Each number is 500 + 50 x the weight over its row's rms, rounded and kept within 0 to 999. Layers, rows and columns count from 0. Numbers have three digits each. The size before them is the row's rms in percent of the matrix's.

# layer 4 attention output (transposed), 64x64, rms 0.18, rows 58-63, columns 0-63
083:502590489486485532501447377449518377461473591515556421504489477476589606619509551431574473526458537510446517516562472492460500501452509474546507443477496537531478554462550508510513470443575442
088:494531421551432452511499485534498613473474586570524503427468495452530485436446514550536479459583497535508549486504502509631509482491562408520505458627437499431488492447578494509456447456549422
092:377518507513488617558418486505517479434522591560448509510484499482502340483505569544474485479448572539461419429565488522482525571530535468495554443474579502552479558479444469533483476467541504
086:366399448522451443546458479498555574541507458402412547496449469455474563550449550501412571527522596511531546409479501467539497536561586452489584532507490490453484511535516522509505491536546490
083:516549504480467509541502459539500413571367449402460551533584527512471482525527568418496497492506515465541626545538473540513484487498502421559389423475433525424488557540473475542487548483528570
092:477512608493477564507562434446432554451485435603513512491511607442512508494521467487518624459504485500453447562477463452527449506446495440432601525525439570437565450489525468485496501536599478
# layer 4 attention value, 64x64, rms 0.212, rows 59-63, columns 0-63
076:537544548329498566543491507464463453499449579528481480533567515489562405556558465466503549529531423527479493494503517509481494516477452521463469552573441474520556543547437467384466526561411575
091:479497491502497396460545486579474566534432447497459543542497556454514431528526471504407531562533493582407514474456517581506478413484583489473574504502549438560456412479592510503430564437543550
085:460439555482497471505528531498505583526503461469541502433454412482535515421540532428478507583437532515507445565475455616450485548563609451449537568462488521534491493555422436518585467596439476
082:428414591422557487454611570532475528395469524568549538470530515550432454402516483481489531471496511532548463546510460430565531465514504550470439449549433529554508494465603492460492478511501407
091:438505465459540421517488522479547328554489586537508445633582458433538480529528492536494428552557535503531448472441523465493460581436551465506475564546553498534477538445476516459466448477472509
# layer 4 MLP up, 256x64, rms 0.227, rows 0-101, columns 0-63
084:509506548595511484462468516400442492597539454539440537512501551479550455498554579490524505424480616528491503493525585489511467432573430439460413543501441517476509487525493546389400520548445523
097:526505553530443549488513422497585482482528481382478510398460560397509517488478611452431517429504454482609533542474448516430473513536556544545449401534544480512517492538463560502548480580474510
076:438527495458562567506480591469455508447540569481451532471516505492539435474513532626600595419543441487500459461475463398503452559466502553426528514498522463468554574617522499466458510441536497
096:551501410481495520585539504508525500551503617466478496452548455585491495544486491503417445473440517598478502584455457455456495512401518505482527474540592400457468614483555471486539483484534403
142:539570427561527508619501575478511452532537546471435478496415553483519589535517502525524519547472495484560524485577385448464506456464503480437520514463491466547470505515337489483511378487527537
138:479424591468452584467599509504479432448503514542570514522438482585569473521564520569456436442496513536461488546505421491494530515534477458472524456550553511419460540554617438443512470444412551
101:458513512436515413561518602458542488480534528568480525532540495520484459544441549545539526425581515399536554462457526468589424485495453517499428400465462495423551514492518437496571446548593566
096:431534458481559492427525432411492484504541573609534554468436549447504538521451499533501422540568500600457453567473419473494466403603499465515534504508436429526486503520572494453501551493587494
086:557517458506527492556535492506537429437523489598440547448558494411494550486459448543515389424547481411380490575518535566549494495545505498493525470571549520568490555485480579467403527477459447
112:485504451484518520528449470442462434569455457545453566444510470374459434499480425458506505456532503466531509524627538571595485541445585475503557529476554565493450537529504595512614449492481505
092:492494558563475541422515532523553442565508474422466512401462484500534525503386522500431503525480451589500496489567508494442532443481473562483501512317504438458497587451550546557554477521505551
081:494537444491533506444428412515519435526469473498470437525573595527418463531540513483555520499466438496581449478500474565631546436535472428377500481538497468452510434489465506581504477583558547
085:539556479511501519560469413428528532469534496479434561570528553458475483507509445497568468476484452455534396465444455480477534483571490466571565491501564587384583485550539504588416445448516421
125:442529540526475475510453467516495506542538484506566449456405601532468506550474498517500547530398441425356524462509483560565545498513440433575418546509502381550477555496536480548527537549474560
090:509511538529514554504561456474555485425480463499444469430499511443501475562425497533351478547575417445521502508390627515528471574522613528482525452530455483535508548536520488469520459452484575
121:417409538454492509492558434551505406461511417554500556447581532459416516495480500449468522451456482465501461578523387510481489547526504456503508591470549508456595540556541443594537452557534544
106:371511488541532504505547468450459443459575518480527458483458580595522450475535502533573571565396512528449466551555441493436521532473500441623463529424487481584495531514454442485544557438493492
112:446438394561563445544482527488468461525563525434406520575475459512560533520410470491424550498524425552530472576504546540546493450465545495541450563486511558529460541400552524477550513452398553
103:436386490550528497530552498541435450507566410507525511597479447491594524506536456534460503461443607506491522563527455591503437533365440527514479472464552506436471526531463467561474499534502420
079:514469528448505527460512510531426515510487516575600470433476537459440545454581492580503450493485550386517493499512592560546452447443481615549492496472473403518497391466463430478540490597508476
109:403495493556463470428480504541445456522496559534538545583530416597517490506440482489485566464494526529504522537531498512493469609398517462512505521489449497651483397427560510431515448545439522
094:483482549608486578550474500461420528557526483365539462477473497568534519503558554488417566548481415607532427458500470456430473442459485590491533497478437456498507505501481429570535497553542537
118:488527492458607547596616490548494526522474422453482500473526569514551421535562464501436558512399464555454460441455502514524460448580545417481526520501503579542505546498515460438540453414454438
113:566608496435550568611384452543523498491543538602569486459517560464509508528482493522554504465563425557513516512416499410473489504493363487489491495512463466496478450489508556500492391530488503
130:433445578450514539527495563489440485617437471461488450557470531515459494473486545531501482422393472548522460444423500605486501511427522540438494556434454520630506525475549550500600490531486530
106:574527457402504463450564510542519540571463507524498533453483573478457389563588586485532527410480564555575551479501437475463459414583456551513493473462523478531536526428447514504557448538428471
113:501475506475491515570496486514502479537494502502483479512397421469407548507586523488535576384506487511574422437431538585564519428473476543493474472528443522612440587529430558549497511487460589
084:500471574542433537511490458463480472506492482393537487465527550481470505462521545582508556586530452582549470464477473450490475412467440514573570459413430447509510522409438434516520507525651474
091:474539512536508514523506516416449438563581523500539547543469461503552539571584523521548460527637369430451448569569524401439456581522515464521471490526476471426506522533453469450469499495440486
117:522464414462509489537548510555479450521517438535521461549491553458571553497517558553482476476486514541548587476450513581617502454401466564439497525453494499527492589431444505393483401549405516
098:349507561534431482527529493524511554521456490528456535474475504524374519586534526597438560478538497548438493491458452507460480462433492529447440424426547460507561516548537514487553522474454618
078:556408432496570493456495549494437492516484500489482502469495564507538533520553581476518359598524434479451452492531578595593429478455530522486416527502628511415482500511515498503502473442491466
071:505573487460563603467430495463529473530480462495589539521488529482583453508478424488646449555536425488482445590465529480438470485501524407414552584526522534476476573510445479487446537522530551
119:485504466519481541564452509528480572548556500428406512543429495538480548534526575409542451490470489473477561491560505573416496498591517577551547501514382542488435501537409500529466436475386538
104:450508531527700484511520395488594439548497486547589466601438499454520495473453559544527513399516467479488491403465502526535513540479431483520517501470511439428519567510483506513493458484484536
103:525587391523591470465513573566501491495402571568407522444439481486389483491488591640553498526521526490493513507501496453540508505443533466505516438510464479501485467522426467468500462601506467
082:576481391587608494461507529556516535521545467564487504492397413515515456494508474516413593477517484521506444531454523467610489420512502456544512447519569565493367482529512471482490458537532540
081:509477479510505488594467460597501406481430568516552531530528504425462411489485460540496498497464520502572486414474485542451538462541541508488533597481569511519615520563389474462411497572418479
124:495553478474489495462541437556436508553549452521600566491484540507590473495517655444479527505508530536484423479470452504514433500499551577571469458503444566498526457540423485439538398513401447
074:515420645514447462540508411503476484509541431537504465406515572461505439474603512556469493520462415498547470549455526460521447501537504495489587486471577437460637508546454500484530546539467476
078:521479443468492514472381433452511477524450536507469481518410527505461551530514501463434433650532561534506449511480458533532572473479408432498523572503561492449558491502604501489609469436555521
118:477503517529485456487466526479489413470512444428483588579536484479555491483397508471531567431484545571559493508493463543564436502352441483555525440455495556547487445460543559548572495536462610
127:553482443470515579527486502486543492591467476471390517416490484467550481521513441559555475414501535496498474515560478499438539529491498501645385480491481529527521480442480594613561463534447424
123:573484447434544512553545502531453483557512488437471564449469476492486442553549584445561435438452495625490492456402554540472507518497510525500502455476488558449537558423376441574585501550491478
104:503515393542573578534524499466443514565401460484525528577501405495457416509397476500521524446539509461577493500472591444551519522437462455432543477505483564576503547547586523461476474519502413
125:488464535480512463472506513529569455526527540512470526629421497492514398560543454484518470518482644498421498552545476466514579525451423512464473443555471483467571490409459539512574532401505420
084:502388491555478434516515518548476530518445486566557451555466508544540492512352551538505431484533533481432476587512488557514471536562480476546515452459502481522530701489493431500496464452497498
094:519488579578405467534512517464500410513465546497576485588519447489447436552593521513516377530506554442523521458486560455571471479507491475435511489549420470532464505443508617505410524538532440
095:532444512543581546471506473525490515483540567498548527513492566548519466504517522428480447505552470553497609568574464482539619499553523484430379489516482497418484521371434424436585502512496504
075:523473473429572538553510630420496438513462526537556517458447515487485473406620471509532494439484464527478552494388523508481506494460498511553607512468480420498540430517534541585448490458432572
089:505504533542488495608547563489517481590468588524530442417535461579546486561493538515535452460437501556547499526538409487468449520462492400459430487409516377557510469568461534539438432477500515
086:524438481521594495486454523502524420534486521463512474550555483529558527561501499540554450485583592425488427550432484514519493432435496362510427484480493483540450522387522420504463526543498618
082:481462506458532515489488479502410530442483582484519469519507519497427456548568517601504412534519540611515464559398417471466466497459441379574543552555544563511499509533519449499571542468454422
094:507422547520450618502551455441477465559509487437530522477524494467504562587397546539518444445501546530416488569520418462454569529494530532557505400529543603505500420486521512491564502464428437
138:448454468530505494420600492496469502447493490544535556408468453517546523487446493429605532449551573516521510581432403559473458448479509514490468442499510554465426441623581579545539507509483469
106:435554496466543508489536473426495410567576425502450542548404466453548500449478550432525453463544512470506482622543540552465515573450549517513459484474465463562458512495486505632595470462426508
081:419462562501465513518461463467524505562517532505553471513529559465531496544423435498577527556504516461397496551556412554529546540420532423532457566455442407458545555543432555412446527531510586
103:589595511433538588466455418527458453524503552483437488540570489481530444408550513523465446475555522472540579488467547510484487526505426532489478471531388484518487439435528531655517475518424505
099:521534495506410553434424542451529424568537556567456504408484560415510601538524567479534536422425447470561502440461453380502532515544441477510503523497542549571469466554494538503556468504473450
103:482453457575492465559507486466544467520655552604434504430500527516547456472442539491416517342557499526455484486589494528441484482506519562484529534477446457515557467500491522428478477498590495
088:432568496485463538492506517490606453471503541513471486494543596508548513488455491519514443612590468430467489497514520332480512513452491511403537539473482518446481513472560608559458494498603538
097:552475489571524522523597506542537497467454488531493503491567531545524529581526448375400452494563509498432499531584492505460438493400452531472545445485590590509462454505569463510480461409415530
102:377485540527570536508511565547447459505528410473565579582512501573490452480484515525422526392521404541499458504495509539433473467479517433486419534427578531508531506538590532522479552416484462
097:445540556425541489473431428438432502528497514535549564521494450493554501490485406446529509547537398503549412564461463552527453549543478506556459543533427546475534603532589486569453465596473466
109:508584492535455584459514509609503463491516431471461551466457475508441498509573517547538479467477438547608450502468524555479530471554472534427569456408423463421372523486598476520492507539456533
077:522499516582503506501389510462485527460546428529514428556549486563566559389505552493407472550510404539589423423573552495528454407483472523509538485524412495498511409546459483470487504505538468
102:545408442441452536417591447490461391507471498460456552482484482540570460448447488550498517520578523532507502498470588556583547525479582528491492417482492595508485503513546573513496528533371449
112:509447533473440530466549455499394497459509528410534559438468555537451449517498656411519491460481478589518481480565456545466518469518475560612459460541487578499506507447531436553447489518425532
103:479532548537574478487474545532512594481443611519393472593542528511448489442514431402467486450541435480498605550510466515420496404478486487495403414504497517496542503451533463511536507575510555
124:436424490532512493514560453543515522430531467491479515511471519597459469437418476417540625472511525504574528475546478613535549526457442454522374403534493526489551537572498460453487452545507552
094:466517384568537469506396481507457519569467498508445574520424500548557497445436516589427484534525490486494614510498575532452412489486550542616430424501515503489469468577480478514488500553446546
088:543559391582436569575465517483505485461422548529444485564467524560531548484539399441542460562538488537535450556521448491489466423476480546431517458500476479477535546564462418468578531547507611
087:542430561476428393503462478438560557449366501505556521500527607454540532422526480544486470519452503565490555551479508517464520542524513524388516541491508480470535493518452504514435640477548440
080:528489480543543480507486540479566390584484502469530440496539457616525532555567566538500375518533505490445533566489455511519374507500469550437468455426553487430487541454465511575544452412485497
077:526485461540568520457531570499542397541549479499513516519550467485561502466408585411430532463542465542421435510592437481583514382446510500505515536435607463501476485490532466560584493508476531
080:484432400436521517401573484520472491521445405501453509542502472541551602465549581433443542421502437433477621474467424592513530535525514553488543499463514465502428519496549531491550478505490445
077:438423555532502482514539512404490580510398500542449524556494485524514477487537454525482442483469515528484435465585499474625494554399513514551535438462474523557616605421482525534531452430525509
078:465427450546484414521577469535500445505465494411442530545509498505505465591572526485535444504487544481414622551420415573575444496451565491514416495513516445533478543537500526509424565496571475
111:521515448536449548496482518500448485460458507496480599507480427503418523556542510445568429421522495422561459612538524526521475522556577474618506511596392548514467525509514469424444476450428499
117:434365484489560481536617529545488565517478413512438467482548601465546455541517544403455503448529463584522518497421512541486441497524561493534469439544460571518478479575480484513556434482472566
079:516586534448461589454493435481568475507507476455386510521527567449583428493607497485457547545497499509577457489443496466494413490472465449459525501422494463465505523539484582521477583619520576
126:451492538520499585515443541524484462591495498449413521525460463467480438467474489411409518483427502476545540506538536525514502611484529503437482495619560592566499469522563561530539423437414436
099:550497496462525489500536632462451465517560546435465480440486473454493477476500459491486512561515448379538618540483534554404461461479465563554524575544433530427483467536554607510471487512439424
125:465402504448510455454521524488500496529528507524409514498496504572614438486536562447521493506539505504498450481447474561381523521544516473529553472476382442524439558562462460618589511533555419
083:462438489514503500388536526547568480519436488439465559515516548584549569582467529520402521505537513523468479514480476424500449494445499495596518563490481474491484462633394525430410588480514480
088:496532374544544539483480484556533484484466493506414505500508465573458494500469540427469418483505574421492490548506597487489600502529514603483481531458483468410525550549618492394557427474484482
128:488499465444597478491478538535608555506427567441434519514496508474406467539501560538551434510543524377471568468441604468418506476495474465468508451494428448541519544435538568494503546450572533
107:491461470525516576473507514478406456440468485499501507453474508627504535506449510570452577441527460492504411501514495469533550488484504460589506516550468506593421651505603432435521477520427539
092:495487587561488572452504542514431438462520462583532517447406403559445553610516538542448517531575536480368405441498530479516533491489549463500471548466485486522452563518410474526532480506468533
091:464472529509481418529536446498444422441449539503548543527586433573568411500576545535488502567434648461401427442504556467492494455505548467529503465421469539500523468532546485526543567528501516
092:494512502482480519394571502525429467469516535492482559468482509423428481500490476472477438524492587578448465546497583505561449507469488438513521525578521573382494546582579514386562590444464486
100:537460542458550469600538633585584397547491415481503553539530496480417449533449492537473484489463478535495459521460485469583499494533516415533515605457459467454532455484498565485552441473419470
079:498484465499568560472455495491514539466525445529463523548546531560510429558525478394551584450582539478432455506438495473468520457543445480472522470505444510489555400526485483430458550650424602
078:487463516387531535441576484495490601540531496512531453505578554460527434539541374494482564510512547472522593582514530516522422427480430497520574380455492516467430503518546444468478507492556538
078:524484460547447447419575474493520463394504533487467488392459490577495502638616507528493552569438550467504435456450593411537508478560498563537560512494516465520474479509545560473541476504481463
115:437451591459479503486533501588433502570465501427506520437486534453546505488491517468471580526478548463420564430504500549405469496617412549555405562454537467512545533465529564443552539524470561
083:433498513440426525537514479532533565523500446423423534472534526542436435518540528549364460563547493503516517500517533417532490500488476509530550503428464469363491555503519550482539446557637561
106:422553541507480493519525507475528382531532535536396490548473547478531520534562597451477416443469523524440450560616558447440446484528487549446533531466502501463390454425571498546559510507458531
088:554486520512491564424460616605473431503542486501474448583540532506572488492421492553476476489584496567394509528479462441454483557536428474499588510437447486467544410539511515530531450522579560
096:508523609522513484509520500574557462519514528480430455498560490419579611532500424544517516523509518583518449525415573573486474551394468515528453460409516471589425448493480471419536463455464497
120:530541484461510534540459443454490523546456556479402499547537522520552393494587526476512520499610538494492448488547466446364570533499392507505502416538524541454567535530459464577473498433416509
098:512544488527446462435537435494356504602510520575539560482534534601493434495537441565422506483528436510490477465455523519515490435473463625446479495510504496481441470517573591483416488544433499
# layer 4 MLP down (transposed), 256x64, rms 0.358, rows 0-100, columns 0-63
059:455492488489497528491424447561555486591475450457448540531439590470564357511495541468550533523442531565528541589454494489569552492462371479516453442466463556529529500422497530490545524480440566
090:516501480487358495554547488481450467561512492479538372430470468476581463481572484490460583553563496553544444527591516529549516497435462524399469464525469546533541465560591514428449454486467527
086:527522494423490583484442506477535503511569480512439514528540441498419488469457492562509428478538551538510501393482474360416514582487553500422429557507438486517412532535531536579547553563493574
075:442471458453497385470432545627597494567447507499442509495419498505632416474536476486503493582405510464536544539479487524503531471478491557479559503460617551473544502515489464492528530437496499
119:426529545601608483392434565504493565515406524516487481516553522470393576473555471504460484446448507497457490450410514513466528506513477445508557551455567444523556529435463515463495528553605503
132:456498421540586498588506481477511554486565540482470512579519423551503517396439466479459522547447499372581540418425524509512533532481435568507498554435428486505522514472504548566525569407474498
098:509585517480472429496448482438544427473518520475518500566563503495451569516536547522465507545532358385617519479514577495523462464518461494561518462476580440410572462586528459517518514494458444
063:396519508400556441437489489618590413554436505531502535523441529493577407538453458476532450489514525536514523552467491490526526502518429565497512446504538551471602500483517484480517568393429467
065:546544460477504493519550503545599430547460472507434540489426484399504426490448449491563502474499503453535490519528466408471554504582568510434473418501616585424605467470528526544578495475504528
101:457513590492503480413531543546594546436514464555440500498475483561451526503563536476514452457436484406415476499552496565502530424502539536585538517528511602510467453542553445565453496440440385
092:498536519483432507519516435522509441476542570479512511458517525451590510521513564357511520508443475438434547485474511517550411473541535539522426518579494631558573419526426518508465483439558419
073:534544491512555384460466468492511448491502538503556532503587522487462521374471480428426523459551489560527510453495580486483458471421577501560463470524518476489510564520623430529460436544480625
089:497521563485463443507396475537426433550531490522542477449529384513545469534565484529432548519586458445513515525502504581518528522398459554489502474524500481542346536532592504461518479451476593
142:434464548460557564430496427524602513430507558564524452510440435459418518534508458565551470535558535457550458525487571450518556420502515470397522476531560489571514502455413441513502440574561510
073:477443485488508407493465534584512521579419396539529484472431488527566536471470429559474482533500546470469475514473497623557608507450433585498514491420545459420568506551482428453555538502493509
101:426458443564588453480550461526510488448483496457504484481523582571542655499453409508465397478446478499489453565504538549488550515513540580494428596446467453459474452493449577487537550527510487
105:505568570439417539495498470428458522466491568659477505465526514498466520519527393397544568537556515453472492541544478398499510462459525540454503567591525546452558488513502436551441489508491448
124:571471478546435515467496505515446512527499483510490464422582525478578526446586598473423548488543510507493503525531457458401542473477491573535489460520486579542420519558491586539487506431395364
148:555512532488504462464615543416576448461457426434641421437558570484481543580468499511469587421535485506490437479520516514501489520523490490546561429537492523458510470513473558441429550507500418
081:535536433557586519409485544520504540534442522387505534476525549507492493498416557583466450402518553553460534428530491491531415525440563568532536511499467477563423405461520466536449561444471550
112:556435473562526481591623473434536578460443452442493492616536494501500524438415489473550511537506461505434549415499428547411484516461531463495486503547473538452528539481572475485438499493610549
061:472452450487480431440459540627554535565448474492509526428417575499619464459475505475469576530493543570500520533398499546583498510492482532526560449405555464461566550527451462491443557474501504
125:508547498539504377503466550507521525467520487464540408414518525560530637408479555534451532522519548437510550566508485515594512503386495456592532504463430466451459474538526474471467551543458436
101:547489534346553470487521434499409517462524459530509449406488446441549472584562549432526548457529529521500539486502495489448524560520510491499453506595492584526520532519606404562481438476431524
094:452446491561396580421371557611511523449481520488449566546448446529519461506447555542521449565554521455446545522526550512413560499498505493538560551459458492521466540540478533414479474428526539
107:487507540450436408503494511461476493564426512449545550550490425527495448546486434522498518434536415559513486517553509523596480491440457559385509514524490538514485506484610541451601472463433627
132:555550474466523537462533430562399526456489564526471525544493458446519431477430572527513525528429536485473607450558473489420514514556492537477516424619478531525501431522448510526480438553603400
062:443521547433528442522400519497528460547428566442413494504555540480499517512537467459518504595523543559578556483543399489465528470385552537572453427498397549517494518452501472537576557463468477
106:537479550426438565517624477454528558475573402593482523488463477550419569590470462502503545479502551475482415540482472447425482465514547414573421503471524480417510527511548495541451562520520512
100:509460440491531559439530467511509481506537431601453544518489546604469511521486478458439504569533456554470416406451506488521473538409514595503530598459474564602447568511510497493406539495427459
106:527485454494454467475499496479484519582503531515536446407522361478454516492538473496468666538481490548505481515506529421450529454507514549534495573643471572485504491511491568463456473577404485
087:564455485397474398535460423393499572446537539482487483548590481476472476503492564498515418563474528563560558401564551550522500470506520525510455498474497502521477528506508498560515354469533579
086:490576434490543552472504453453582528504505457400540493542578552512438514503430457474608421570537510530479472472444451485512483590494469494433518533442426496433501550439485512440564534500568622
123:550503449487408510445560521487502450485600412581473449516622522560505527425480498508477467415576523519555468506533505468490453492555554451516517583485530450500387522516632453505508489455449467
105:470484465493523412580472536466432504474447484385545550518543421599473487444521451516536470484499459452571537498491418552465427490539484549512556556601470545456544561516592495405496515461542582
102:546594407525597491480514507496472458438592480394438464602551501547579522450491475540502418431510431482510451407510581477497512578514458486491581570448480506534535496528509441496481558477523459
087:510509487481520521544504456467540531382582473464455457501502409390423510552453518547521480537458585582521557514520458524435515534451600472441466514439508451588540447471491447537469541511527624
081:601550398440487391528405478516426541563564420439510508550498440499453520520473473527528416540466475552528495435531525502436575528463550522485481569438442498471478576606535515524531515461499554
129:533425588450539539377539559539517531464498438538469473424530474500531433493511556571437440510470499500554519488546426592500503527513437483553525567454480441544443485444541518584383582477522466
063:471555461532512539525457473430572469450488579369454570560558480433517489579517479474379531486480471523447460548512617563477464549496415505510452564434451541505505474544485527525527438500473579
092:651426481601401478510546523493436531524468429447420537522493464510605497498499442527490460515491469524506498512484394548472571525499538511434436585514468531504519496531532464487508621431483542
129:590547451537405563496465430522383496516459471518498499470397611553522498454453527536574519502489460494431441545592467383531490456522556510480444505529478454556596524521505464547511537491552492
145:470560472432464451476471501498527524525522566512481566575551472593448456425446483468548496505472434477546519499435457593541493441547414561453468574599446517519586470494506462486543377589491477
117:568474499579549448419460557547457518447564464413454464510523503518603510495487506525522537535474459435479612411432472568444582498378474522574523477461510465434489561521572520529451541507516483
110:393499528461448556452581523472583487423476530629390521501515532519403484527605493447522475523411513450569484516503531496475496507533519502522417491528552472584489443558450461564554489465507456
148:536538454404475552554527483485492483556523477552465531501393434476501500510502435495513521480434464534499430508487512546511570537441593507536555402538418528386599504618532520469479484459589455
087:502550457495562559528454438556470519520518490365433538630591498438505527448499572482457464513475512537485486398535475441494454576536485576471516518460500493582427466482470518555568461415498554
068:448543527548491408468467551621584408559418483435527524557423544503525462581544518501482468527479558518549443500505525438534560525512456488538517420465473526421546513530535484518489546402416420
096:504476406515461551527564470473476402463481509519551498497472570469597583498543446473494419527500493567468555548532549479568541538472588460445454500540431540502383480462441456452575455597494555
085:514571446424542492513504533467564507468525481464495469507590456519354536456505562491558489419474557472520496400513431413430508580459537489466444530580406534493549520495530528539497571501509596
067:503508521457422513472443471558578530549452462515505508470466576508506407467480534458570436525481516409486614514563461434478552529510477546432477439417610463455500578495600437569484507441500498
096:533479555509491388410579553557466542448557520465518443484522482582466455420487521540456527507564394525537536422503439544475494482498517463516408432525459463484633531494584548504555501556463509
068:590487464424508463540486556592558528470460434426501532476522573477520386487507552479490567527527494586513477493494410439474465520409505503537508458508547578592554501440446560510524539476450384
097:494429436488488497549506497466497484495526514488556380498539437523438493444485458499550439503458523547573599470599476524536488461521540502412477514529393552593480514493500512405613520533420587
136:430557526470417543480472572430579487575448478490517502505509522529474479558556501486482433457532516483515397578472574405564470463522561513483457559409558557504537489439440584404500450481540563
114:548509429438464564496436495561593495493560546500561468498576516617446556427503477508490506424503470474492507459484566499491505426577524544476541460523506557368483495460557564407526410512442536
089:466519582469491493509463437444659478550509592542469522625550486482405537509555446548484467519489516497502460421431487447495534535450559513513435537510467472490426517425550553502529458543405528
106:389479596467562509482477471536557541451616524516502485562460533444412512477497576478529484498473542455513481489515539560513478520509512431556433498463621372524560478481475393495503419544523499
098:518494538484428573504523435482508498537434563636485474457531542429507491440572484504466554463591496578521424506510478476602432432451481488497396468545458459594505454519534453522559545557441497
063:392520450489492399529439501648634464550449537499459534475422588489581460465494520484511480490464529480525509548493503467485541532514477540489495493431613489456576496455465526479517525416568519
114:534458479455448478505573582474483462538628395519534405428523467555482570480534554498492499588566514497464421528515508406422500470547541489467560587499480519504445498573539511495438501404479512
091:460482411570541572532560483524609531447516504444454497512536491516492539539522385470512427440391499517540493437530527492521531529540434550569475493458497428506443371497552500500483560453595554
109:424534510493562466454533509561539514463612440491485473600570478520484509455449510529459541506465508585519480469403476548489459603558468488501370525408502420567537515434500486493451483543592495
125:540434474522486497486505593430543432439461408490577492369496585529453530552584539519433500476570568475539496512503563513482544447514487452491499469456626417507531566479432510429519512475505535
115:535492448488514465494491588463470428453503470394467522520529513440608529573428465568528500533605570558525495473530525545422526494487515540484486494401558512406537453617425460519474487537461445
084:386493428549527589464468501577549398507461557472482630563490494490570445516464503487496500541518430548558411483491524564538504457528436468547494405464423552509503483538495490556568418488506482
099:444522500540557428546460536460535620484487546448468525529469514526412547523519419485574529558390441476454484550466528515445477426457553471476511597421545576556577467479478527429513422500548513
122:600514461439590447467570559530504591524599466587453444529488358499486523559527442542444558478498539465449532491492484472467486501393578482449500533477424524522447484576502526502500494530449458
120:514495433542499551504554521463437589429437456523423466432435497523484498446432522441526519531429481543520397486550506487522526533462561520560612595523470453482519463572571447603432530464543516
141:518499515574472513504469396513464474437470530452522481463519552461607599515423465404609576513529411497519457506562512503571530537450498399549500464520483514404517521465517508457471528505615483
097:455502457528550556554541532458629473412550430498526426544535509519454612549481424470529446484475539527525500511427559502544536486485515461427526480384496510517550501404397550476561512503542446
094:587579548441456482449530525484466485389493542575477531569602561440537500489544509489496533472568400511462504543549433409476399485490539454468518487590476589468437532478540449491465476565488482
111:399495554518545611536498457574477388514466620522431587496479523491495468577510524464543447481511486373487520527440498556496513453442415479562530453469482510535527552460471552507542422541473520
096:538486567523490482440491596498496541466619475528606448524525576479447525478527426476528508467534504475541432365506577469497540522543537480450418459469557465458437503456504445404521489564511586
088:422529420493482530448476456469530454531552531482513462556478541450392424515454533533543437482452515456535468473539602443490564465527456570489475506529547519534618412572553438621559501478473497
072:391504464493443479473497473551518472457422478561541485448422583513630566486577568508516499517492563476442549513482482531521599538572443447495507511450581435427482495550500391518476557491505451
083:588490514542469527444484503468556592486515500573400482543574443477436503491526455529508553501546488539451513462518436483431525613378556524515515534488389463547521453479557483513392572485489437
081:520481485404516484477508410466424517570424449541434422551512493511598502452503478422570499499485556544589479511516464553559546464427517634429553507555491561495517504485547444527487506571442445
113:585467515503490389536475522441482539560569451404480448417503453465419557554470522540501541479493511574482473485460501651441479481494597473505534529470458505545453416521489437548574545527549531
110:525560523473509544483585515519430427461424471501485449422455605465661515437481572497433503526531543514537514489503419526543484559490488445499479532478528410516508475433539413471463504568556578
080:560570543381390554477483486412563485421503513538486430504544554525467513487568544504515470519505454507492547405552505475457520516527603521546388516512432435507415529539553483502596534511481481
104:502497460399442569513529449585492462609443556478482575565498499489489472528524537569405456514520508499509436507453479519584497540362528535554477416474414511465600514557500481504436553498470494
106:545617441512564480455488510543431510515445501394515476473559405522561525555533586525530532389541484528467441401510510537463499530553469538533576527566419497491493529503418457534501517405479454
123:562542443535528502467462603467444505510458435454520453510486494491521537506416513629484479490526491564377545437502515505477508551526489533457583494405528497427491480460466566404500607541583544
101:498562496615520559557476485614503526452523509525477437441556478372397450466498563444509497504488474473497525454515472516509496562503472474637495434498435461529496516381559517465545447550520517
098:418572550541557537513423395513496458548456510471560599397551552490588460460501500501493582491537441542491521530501490380582431539489474430533501534423483448449544479493512489572442483512525519
115:552451391500479582496499497473419478486492432573505484501540514535511476549585589544410505506455485637508509535467442455477504487518538482485514483465515647504543561477425491513447533499380474
123:485549522560510420535561506509398516489523490353526460562545459513520549512474571456556394474431518492479562552527433578474543495516473500501566463411533514454509415561505496460479562422578492
087:498532472504604456457509505543476431513513541429404451520516526496563567455477550488616498471480436607532598456462521570492514582492491499502466444457400503522466583447560401536479541498496459
059:431481510470558396502451549574618494535474437548513493490396532455613408496508414489503492501537548452505480520505522512578477472517453501445512509471594519406555550505423484533535581451492465
053:453490453484556395473420493604589456533419552480486545549404528505578486474510458478616502556438466485503485494487541529480566494555465538531519440502561548381564520484471481509544468415483461
107:499505495509519477496527481519526462425545486571512439490539527455480504560608537525445494499502492507513524526541477535470480575426484501672355441513453426481507510451479468512467603565384506
087:544474522423495557503417443514580507556524477530513569520444502502490545559543544484622428546575543506391510446569501422435573538550514480513491466463523460434487531485480435582443462428471429
082:479601520426430444529526444430500554504566437481509483573596489534532558476491448415437464445458527490561457478528465481561445554420512602473541493515452528586454450579590501484465488495522551
072:457561575382485550486429488496575489522528533432456583482451463502418507444415603463457513504413575457503549455503458480606531557521564511570469502477509531569560440508473500517493437541456491
141:489510438556606408520526510483506582530481500516540412439465428532656501531525431538454506408525492433465445469497398556531596544457505487510471465523469600458505454505526512495473525489535519
081:504518561360554479431441548565515581489590424525578485485530444560495451511513569580427475509507501522493506485526497407447515563568493513456489548482487437466417565482550498482385484543479529
097:512528564562467465515435418536511602509490500556446435479472434400469522457525476453514490518400484537380547521539522577475443535541442533496512493550513448551527457479546501583557481447511633
088:568481460502464505442437571499368535542590385456588479476509469438521480506412549562476460506463512493502521530431474423513487531528535476499460522494524521454519447649534491553492549531593502
105:604498489586505382461488530482470617476460449569532421379529490500522548439538460520486511448598474510509434512498485510568468457413570500453533457514538484504425529545559484498458492522495591
108:479386481487530413478506616580562481557525451442453450577576468459462534487512426544485514494547526545537532558411557577459480448453482524566474510515469408502463533502490513423561511473440580